From a checkpoint of a small transformer trained on Wikipedia.
Size: 11 layers, width 384, vocabulary 32000, 38.6M parameters.
Each number is 128 + 24 x the weight over its row's rms, rounded and kept within 0 to 255. Layers, rows and columns count from 0. Numbers have three digits each. The size before them is the row's rms in percent of the matrix's.

# layer 5 MLP down (transposed), 768x384, rms 0.15, rows 529-551, columns 96-191
101:102138161109111129173082123105143118107167128173094151106147113187117117114118130122141150135178186081135141143175153156112135130118156118132132134131150141146117108118152127134071171206102126133149110168126135109185141127110076164110077120141145094097100103125120142108133115144099115098
104:130124139093106163131156154135120173118118114183146100106144121114137128110180100111161103129137132157123133125145140163117138104106131165116121155121171093153129110123104144122127077145138119136160106177101128148163142134107150135134147115122160170135160144131130132132120155129099081080
098:135135136060117119111157116114143185159108103124128153114120153137155098141143126153158093151158088118081141166122104139133165136138110192140176082094086134110107126116119148126115161106119100163167113144148125125085154089138179154151155149119101161092141124130131136100149147073109141125
099:116104152162211156120127140137147063130118142135064081069114130132138149155125154167120137119115178156140106130121157143113129158150102125164162148101130116113103149094140141126082149092140134148103103136104121108113091136136107155127109068130155154110113117123134138127113129127156116180
097:144191127153135147129115163134117178107109108123116121126125172115099153103104099124146139116134150144122125117137111089126094120120149133150131127120138128123158142137098138146130140113131103168179110139151113124141135076140106127145111133098171144148146156087128099120112160136082111135
095:129157093101142126112112107128129114132144112123141164143138151103146145105117126082096106133125160133136094111151141093132165141184122080121134114110156095124164148143167134097104127127139109115080124123114115137160056100132117134097105088064105122144120191101110132143150078128135132080
100:151144149124147134133104170166118126143072105147140122070140146152155140098142107161120108136128146134126144120109180100121122119118130158086132126124132106133146150146117113109113129126133124156067111133108148170155150108126134165157104141120155177102124102153089136106114169156145178164
093:082139182138129101163159137117096144141138123097121133100159118167157084116104138125157147107131146142106141139142121163133118145126116136114135131112124099108111139138107147130092101104086087134136134138088116123129115169144150144156162159150125097129109115150131155138142118158131131064
100:155111114163096123157145112128160123088134145157118132112125097136146107108121129140124096135135125143142133149149123117163145159139094118132167140124150102159143122089140134072165114123125113136148172138126126112132153107145111109071156131136129140079108116152163145176110166086170109114
103:145123101128105098101112111101107137123123150142135126107111120133144124132109143106077081154092101110146096126120130127182113081119093170127134127147155118174129179134102125093160134169111065144142148088142109151106127113103154119107082164135118141156130178121119122164159142120115130138
094:102143097109137127124109107129110135149160100176150166117135135086173138123094120135133107094126198124157115109145119134094112111096140091150172147112097127164133109143137103066143120135117133118130110153133182109140149129117114152137114117136124108154101157126103171132120119184102102121
102:144100110117114103131130117108088137117132122141130113121143136099128140157099092161115137123119158133141147149142114091133112107104164163118147110124146095138180143096131162096095129120142132114105130110146154169155149142092147106180190126135107103132095145133120147137082151131136073157
103:114139127137134192091115157128122128125109103086110181129087157116155084123095090098122113146105133125138145074117121173126105117130126169154107153131142142114133096157129109133134171151121053142163103084111143156139109158185092099132137129126119099124140125086138178077143098155107143130
098:069119136103149129101127117111149110087147148132151168126136074130155123126096130103117128114164167075119150140089167125101106116163155142078150150162094094127115122122112142100092121139096139110174135130097133120142098087125151107096121138116110148072115133089153117128156120114097174119
102:133159172138130115119121142106128149071110108139162118108146117107142136117152133087137143131139105117125103121114117147150133116116113155116133140102120075152102126129121131103090106099108122137170111164101134136087139118107139058138126116155098153149107151190144070137127107100147127140
097:113123130147076102149162109112149180081095071120144079151131127109110145114094122141170104155137092147081171110139127140146125095093151087102116105138159127130094144162142111118156125155121102116109114158152143156093162123106121160119193158166124142127102117131137120134097138155141117164
104:138100115122157134165135142137108090158126130168137114126118115124121118133130117135123129128114099105103171121146140126119159085143150146147123173106114152155101080117118154141133160145141151113136099096110164143160104089124128134185146069146127147122098148167148152102155094067126127097
099:091147109125129152109110138145122130124122123123115110175124090123138142125180161121161105125088103123157145125107142172133117124151121142114125115108100146089103105173125146091118101173113126168175113117101175109086110133090086144066133132130123155086103118171125133155141141110147086084
101:096100144119154136106132174104130120087148136156132122090135156186126090153097133108125127118129152123167102131120152138092117127137070136101128093147107114131147147123112158155125129147139138144068136120168107103126129111142156070151123083101139151109118140118088117088123117096113122111
100:152107090125095113130131099148124156129133125117117087123104119139119135156106151087170136110100080127155113108149109186073094123099117118109111151121153144147085126125128104119093138121135132122103193075148099099113131116133132134152128160131090137150124105137155139149134106109136119129
099:105110124089122086154097139145133125077150164124130141167124152137109114124129158137164154096154147092117120132095148091131115146097135142120099132128107134096117083161133103075113166142184136126135098149094124104137110151096115097168156161167125126133142115141142133138181140132135108077
099:113159165126090104164078111087111113127118122102132152169167114113168143104126112125102136153127163115113159113143121114125159103082167096169122119153091101138076114116125152129108122076167141134116149153090150166126164088162154143129109145157106130107126147119109094177081106134122129093
104:132087142179114110162103148149110137121109125135101140137155129121111122106168098145102160153139107133168160167114135140131130128113097103128103160151115058132120126088137100108071134129162108130122133160119135127139151100085161103140136146142154142123077111176137156136143097095145110102
# layer 5 MLP gate, 768x384, rms 0.156, rows 530-552, columns 96-191
101:147151137143153092108122178147113179092114120102137085175117131147127098138159133113120111094096124146123100127137172136153121108110146165109156123138138141124107139103124144121101119092125150121125123098161150114140107088151108130106101111145154132136110154138148123134132175117142114149
098:147131108135130165158109109105099078124154069114128133125127143121106109100098097142147112141146083132126129141094109101125154071154096148098135121111115140119143145067136127105129135102121157137103130154089146116159135112154143122116154170136146138174073184125106172115099118144082082109
097:138144135170104166151138132130142108101135126131085162133105085191160126121130105126115096116093096149140122122132152117158122142112133094078155121116104114127105116093155105143157150129141166146086160152174100123128085080145143095132162190166122132092134136130113146140112106149147153149
095:144084119133130139097151108128096105124149137138099140122125140129115111093148131114158137128147076128113103086162119142141131094136145160139116133118134107166138100160112147138120145073137092115084155118144165111138136101119112129138108138074149095140157144095110130081085116136099112116
103:133083131138155151140145122148122140129148125120139115111090114138125143159138156114117153107095148105146147145125103166159124110138133101140147145148128126159180108154122133115140094101139146085138131162159137119162173142140135126079156130119116140086103113114120096100144191091085151140
100:152109096091167128130113125099139148140105106141132102117132118128150146153127135110131151112107126122117134142088096142137147128136133143162196108145126125096091122145176113101160167135162149141125159142157132140112099084168116145140129142146106154115088147150105110126134146114148115099
087:131121124131150132117111166139086179161080110126096162163095140165105146121120191138115091151130161143149131088132152087123176113104110133169123108154129169128135152119119141088143130109099141157114152132150144135153141125081123104120106150145141088073072142147108180121157138127134091130
105:115172161105156102134033149154141120088143136145166172155139157134089104133108110107162136110129118115129091160117164122099119120124114144092119131149115150110091118117141118139163107107129158100168179139159147148129146112159127092130096132106148132152136138129113149147163118122109091122
102:098102142116123135148171110127138147113155144097113120136120149136168143132108137136115147139124162133137134151116133155105138065166142169118194099158101110160184142166138122136142150171137147086132105156117127127161137121098140100147155055132133141167104138146144146142111143120102091143
103:113132138107126140124163115144165142141141134135097106141152143150123160128143130127137072131164120146142112146101110117128125127111100129151129114115129116131145127077125159141121132097121144087091135120085096121156134161144121140153130110100161124091116158095142122139121119111163126151
102:180096122140125135091102137114135134148114154145126117089122134135128129104156125118137170149095144149132168105149146078107142179155137136182123104149131139120147146191082126161110138052110096155124144117088092137144141092135131146089121207146162148160114126149104140100143127091095162116
099:119119151119135130152151133092120170108162088146131136163138124124112132136144111108165151091165120116108147139123097148145144149115073099133103128119116091115130106132110116110157119116113136142143128144071118111145143137108095134114120132122125167133115153136120083166098125149139089154
092:145110091101094169104116098101098091114138116166131173140161086126157113127134138130157124151109102148120131106163113092148149120124091167133119133074106117088138142100117128161136155200111135164100110142142104141145104129151074133106107101116138082124101131109141134152079086172125149158
097:143146135152137133152160103127144124150145129144122155155107131147141125103113186118129079112144158104155137159117092079130136131102123112134133128113144181129175129156107105081191100118162107121105117111104119182155134104140163107171121156131101110145157120143130104125146133134121150092
094:132135159130105135155141155158149148116128137066130154131082140135124099124113133146160107086132107125093097103163117121111108096121140122153084086109121103122169149156118115122115163163135153145149149111145120132137141135131165139146124100119093112120125123139152162147154148147174104119
102:167148140106164143076121107168143095141139120128150151125146089100112126142133135117141141116147104088117130123122118141130156118127104076160126120173160117131128115148129120133161094092137117106132155098110110130127157138166130139151114181124108132176063130150102109129150174124130141115
104:145123078148097151097078138141111161149137133149118103102131189125157170127120116113109121133143178117127176101108087116119144129152130124104126144111112130115158177154121142161123133110142104182144124112120151104108111105100140118151134138118153108126095123135094121103098141149166124164
101:135156127103092107120121151097137069148170128133109114116119096124114076155147122137130105134156143106156122122135155111162112146134112110149139188119151130131114147085096122154129130136086070140082119169110149171118151121106109124118159134109163129131146098153183131139153136132134150163
102:116115119124166139162137082131103116105150116132135132113105162095127097106151148161089168113117105097153108105120155139069144097148148152135146121186168136150158102125162140127169141114130141092082087152129157088082121099135102135152141137110095095161111138144125195108108137148120073105
099:083143124116120152152143075120134085165141169128097121137142112146169161144145112123116086103113152117110131131125088139120139175123107137141125139097158112122136133114181126105130123141056113156141095120106176136136163120146144126162090137147135063130133068184160144173176093092092123120
094:124103120168105111120127124139137082104134153121097149094200120135105115115117186133142138111101116148150105138151166107135098156140111114155099137173143145130141128146172123131134144140132146123144123112125090152112079145147103151140149098139121124137112157093081126119167108104166121136
094:121152121156134116107148115173111142133139115116103114096135123110110140119111162140123128130099131132164123124131145118123141109168105112169114122106121145083142113093124150106134137116129161126134134156203165141171111135137113080158127165153108131142133122092139146129114157125122136115
095:152102139116147139093108126104151112152115112111126086132143149132151157134124138108164133160121104160073144154100140127083094175161099120165120151130168121105107104111109113112140129201126115067126133136138096150148103140136113096115138109096120130185159108134111100100102116091127105107
# layer 5 MLP up, 768x384, rms 0.163, rows 530-551, columns 96-191
102:123138130113169131133108137176112104146120134134135110185150140136117099126147197129174121125111147165100133121132140160108106110124151112122114156115086114112148144120101125103143124087146126106150124141157152098156128149107158108139151123166092154127134136130164147091154172121138137145
097:155155111124103137111117068153123122107106074093118161120114160118110120108165175132173156129143130112135156100123118153130111119136156110153109170124147152108177135087133116146114079096090138130112117125144113109132141142150140105125122138086129142141101128084093142138066118138101128148
097:054135144100171105170134129126128185149110091120149125153154140090150158133113148151142150127106119149140091131143165129123142108132136123080148151136136106163087116180127108140115124121172120151145139162109104119139107140117146118166131132130160153139125053081118141142118111152147075120
095:108108167173146087115142141125125149150130138165148133091109114127109115159112126101141105140140093161106124121103163135149164083143165134139137143129097147111138134144125101115086152123133126161142123184166149150177133189158127119093126094194098136097116158170098094145167137170106096122
108:115115115137142078137139129129127105134126124110167095142103121159084110151131098104128129161105132128139111106148130114159151135105188127107147132105126138119154155119133113133139132121104141164146113137137128124132137097188113110080118117122141159157162142119135127123136130150097118133
095:128093166155122149106120109120131120121127120102177150106083123175148164142113147135121111118129137096161135137110174137157108156131136171103132143153132143150075166100097116114112079147139115113139111081106142094124120151120120086145092130184114143122108105143100065110112142120116136175
090:108140139129093160150124160154101162145046123137099131118156151142131146118102187183136061139063113131105164138131115113120123113130112140145164106117056141067149136149105134141117163135124104134118120100159102156152129124128117112139098128148138089117112185157154138107157143133140110138
107:117115115152109124076197121148104090135150136116091163127134123134157159100131095127054122130115155152144188136148149144135123134131151142158103126088159113125165119149116133114113149157106074127066135118104154138123086122147130130163149139124104142118088099110161079120121146129139102125
102:133148149125155151098138113150137162152122157112147118156145098087145162122090114144112160086139167121132096094125131111099101082123155172088135116127143122163098167141134145171148128117164147091162105117138127143145090129119109136126121125126115135080130150129119157123122119151147129116
105:084118090116125145127168128128115101159152163120141134113109117148169113144138140135104124088096110089157116114090120162111146077156108107134135113118152085121122112166116138126149101187173149104104154122168110148086118152143147108132135084106105133110108109096119092159155195160136186103
099:112145122118154124127136095125151197131128122132150137145123108140092136162128133131134166141161162111151128095100096114153151120122108138107154127100149089128120107119093109115101113096129090126119133123128120179113116120173092139159163153145129098150086114180133197150127102113149132132
099:119107104132095110159130159144130093097151140122127143155150068123115147105088174133122094151121123131114157089147128112118108122165124126113139162159122145158117107092119183134113136169149125132059117117142100142119125119142121100114105174116148159077135116093136116128145082095166174139
098:086164158121120107100141132096159130147082140122100127159118107118138135152170151081108083093096179129122130157109119149188141163111154173117143102148133156134105099133111105112116154127125111132154170118152115128143152094165148119133109083127132105119129131100132141107136131125146125096
100:144040133120112193156139110135115124140150080108112141159130145150164131119094087133151130111105080109138144112113185106121170067121175152125155141128111152129135156125101157150111119142138101121169143124161108100092135126167084153133089083150100122132157128148127143136085166119117125103
089:132144148126100124163131128108104152151194105163098142137145119142109145168119147144094107101161153149153103122122105132108089166174133137166106098078127154106156138077123141151147122174100126124136125110105137152104138121113189102142120139106130129173136180086130096084121142174116118155
100:123126174135101123119142143142118140154131163096069084121146155156123111121105135131105135143118155122155152163100154112110113129114105134128063130148088142160123112132092133129142177120142128120142136143163136109147110122140127154156127084091114111142176163141143091085135118122145137117
096:132118193140109134106159128131133138133150099150117141155132095125109110089153171087167149136113108099147108162127159139127098104099097137093118115131136138117099160126140083095113105127140087124130129144158093133149141144120115123111151141104118145122152123166142129115132135083131136079
101:123125172108147108156129126121114177122093124100125103147102188142113140116156142124123103132158108149133105143111133125168142135101135168150096114134240137187124118148130134155117125118132098109157154120131131153094110113091103170112138150122153088083113100159119101131119139094092103174
104:159155130093105146162143100105142095128102126151133174102087110141116109191106172130099176167161144139139081133100114141150151126130139075146142110119099099137152157096110150131126153124120122171080132097102145101085143136114169164150133120114087129098116123117092119100116142133158101108
098:124102167168155111164148113138160104111139113107153125103070135159133135122096133153159107150095136136130132095140133136123150113108162128114130177140101117159169113137179121146134135149144117119129109125141100138105100123135153098158119102162109131119132096154110137122166096152130089116
094:139142151115086095079140132094149101149124138129152111115137104145121094108096093166139145136163117136129104111094106164124122118160075076147155127123092128153186122122133116121093106112112143103116106115106195117119133132150134115089145181166141134120141099124147120168091131128115120164
092:126152154122126150123059152104115128148129113158157134169106124087127114144104147142108135115127148144151163150070102119132082118108145160133155149151127115160153135173125134124141113108168136109109104130103134094187148130143157143086113125140140091132083149146124100116108126126167127152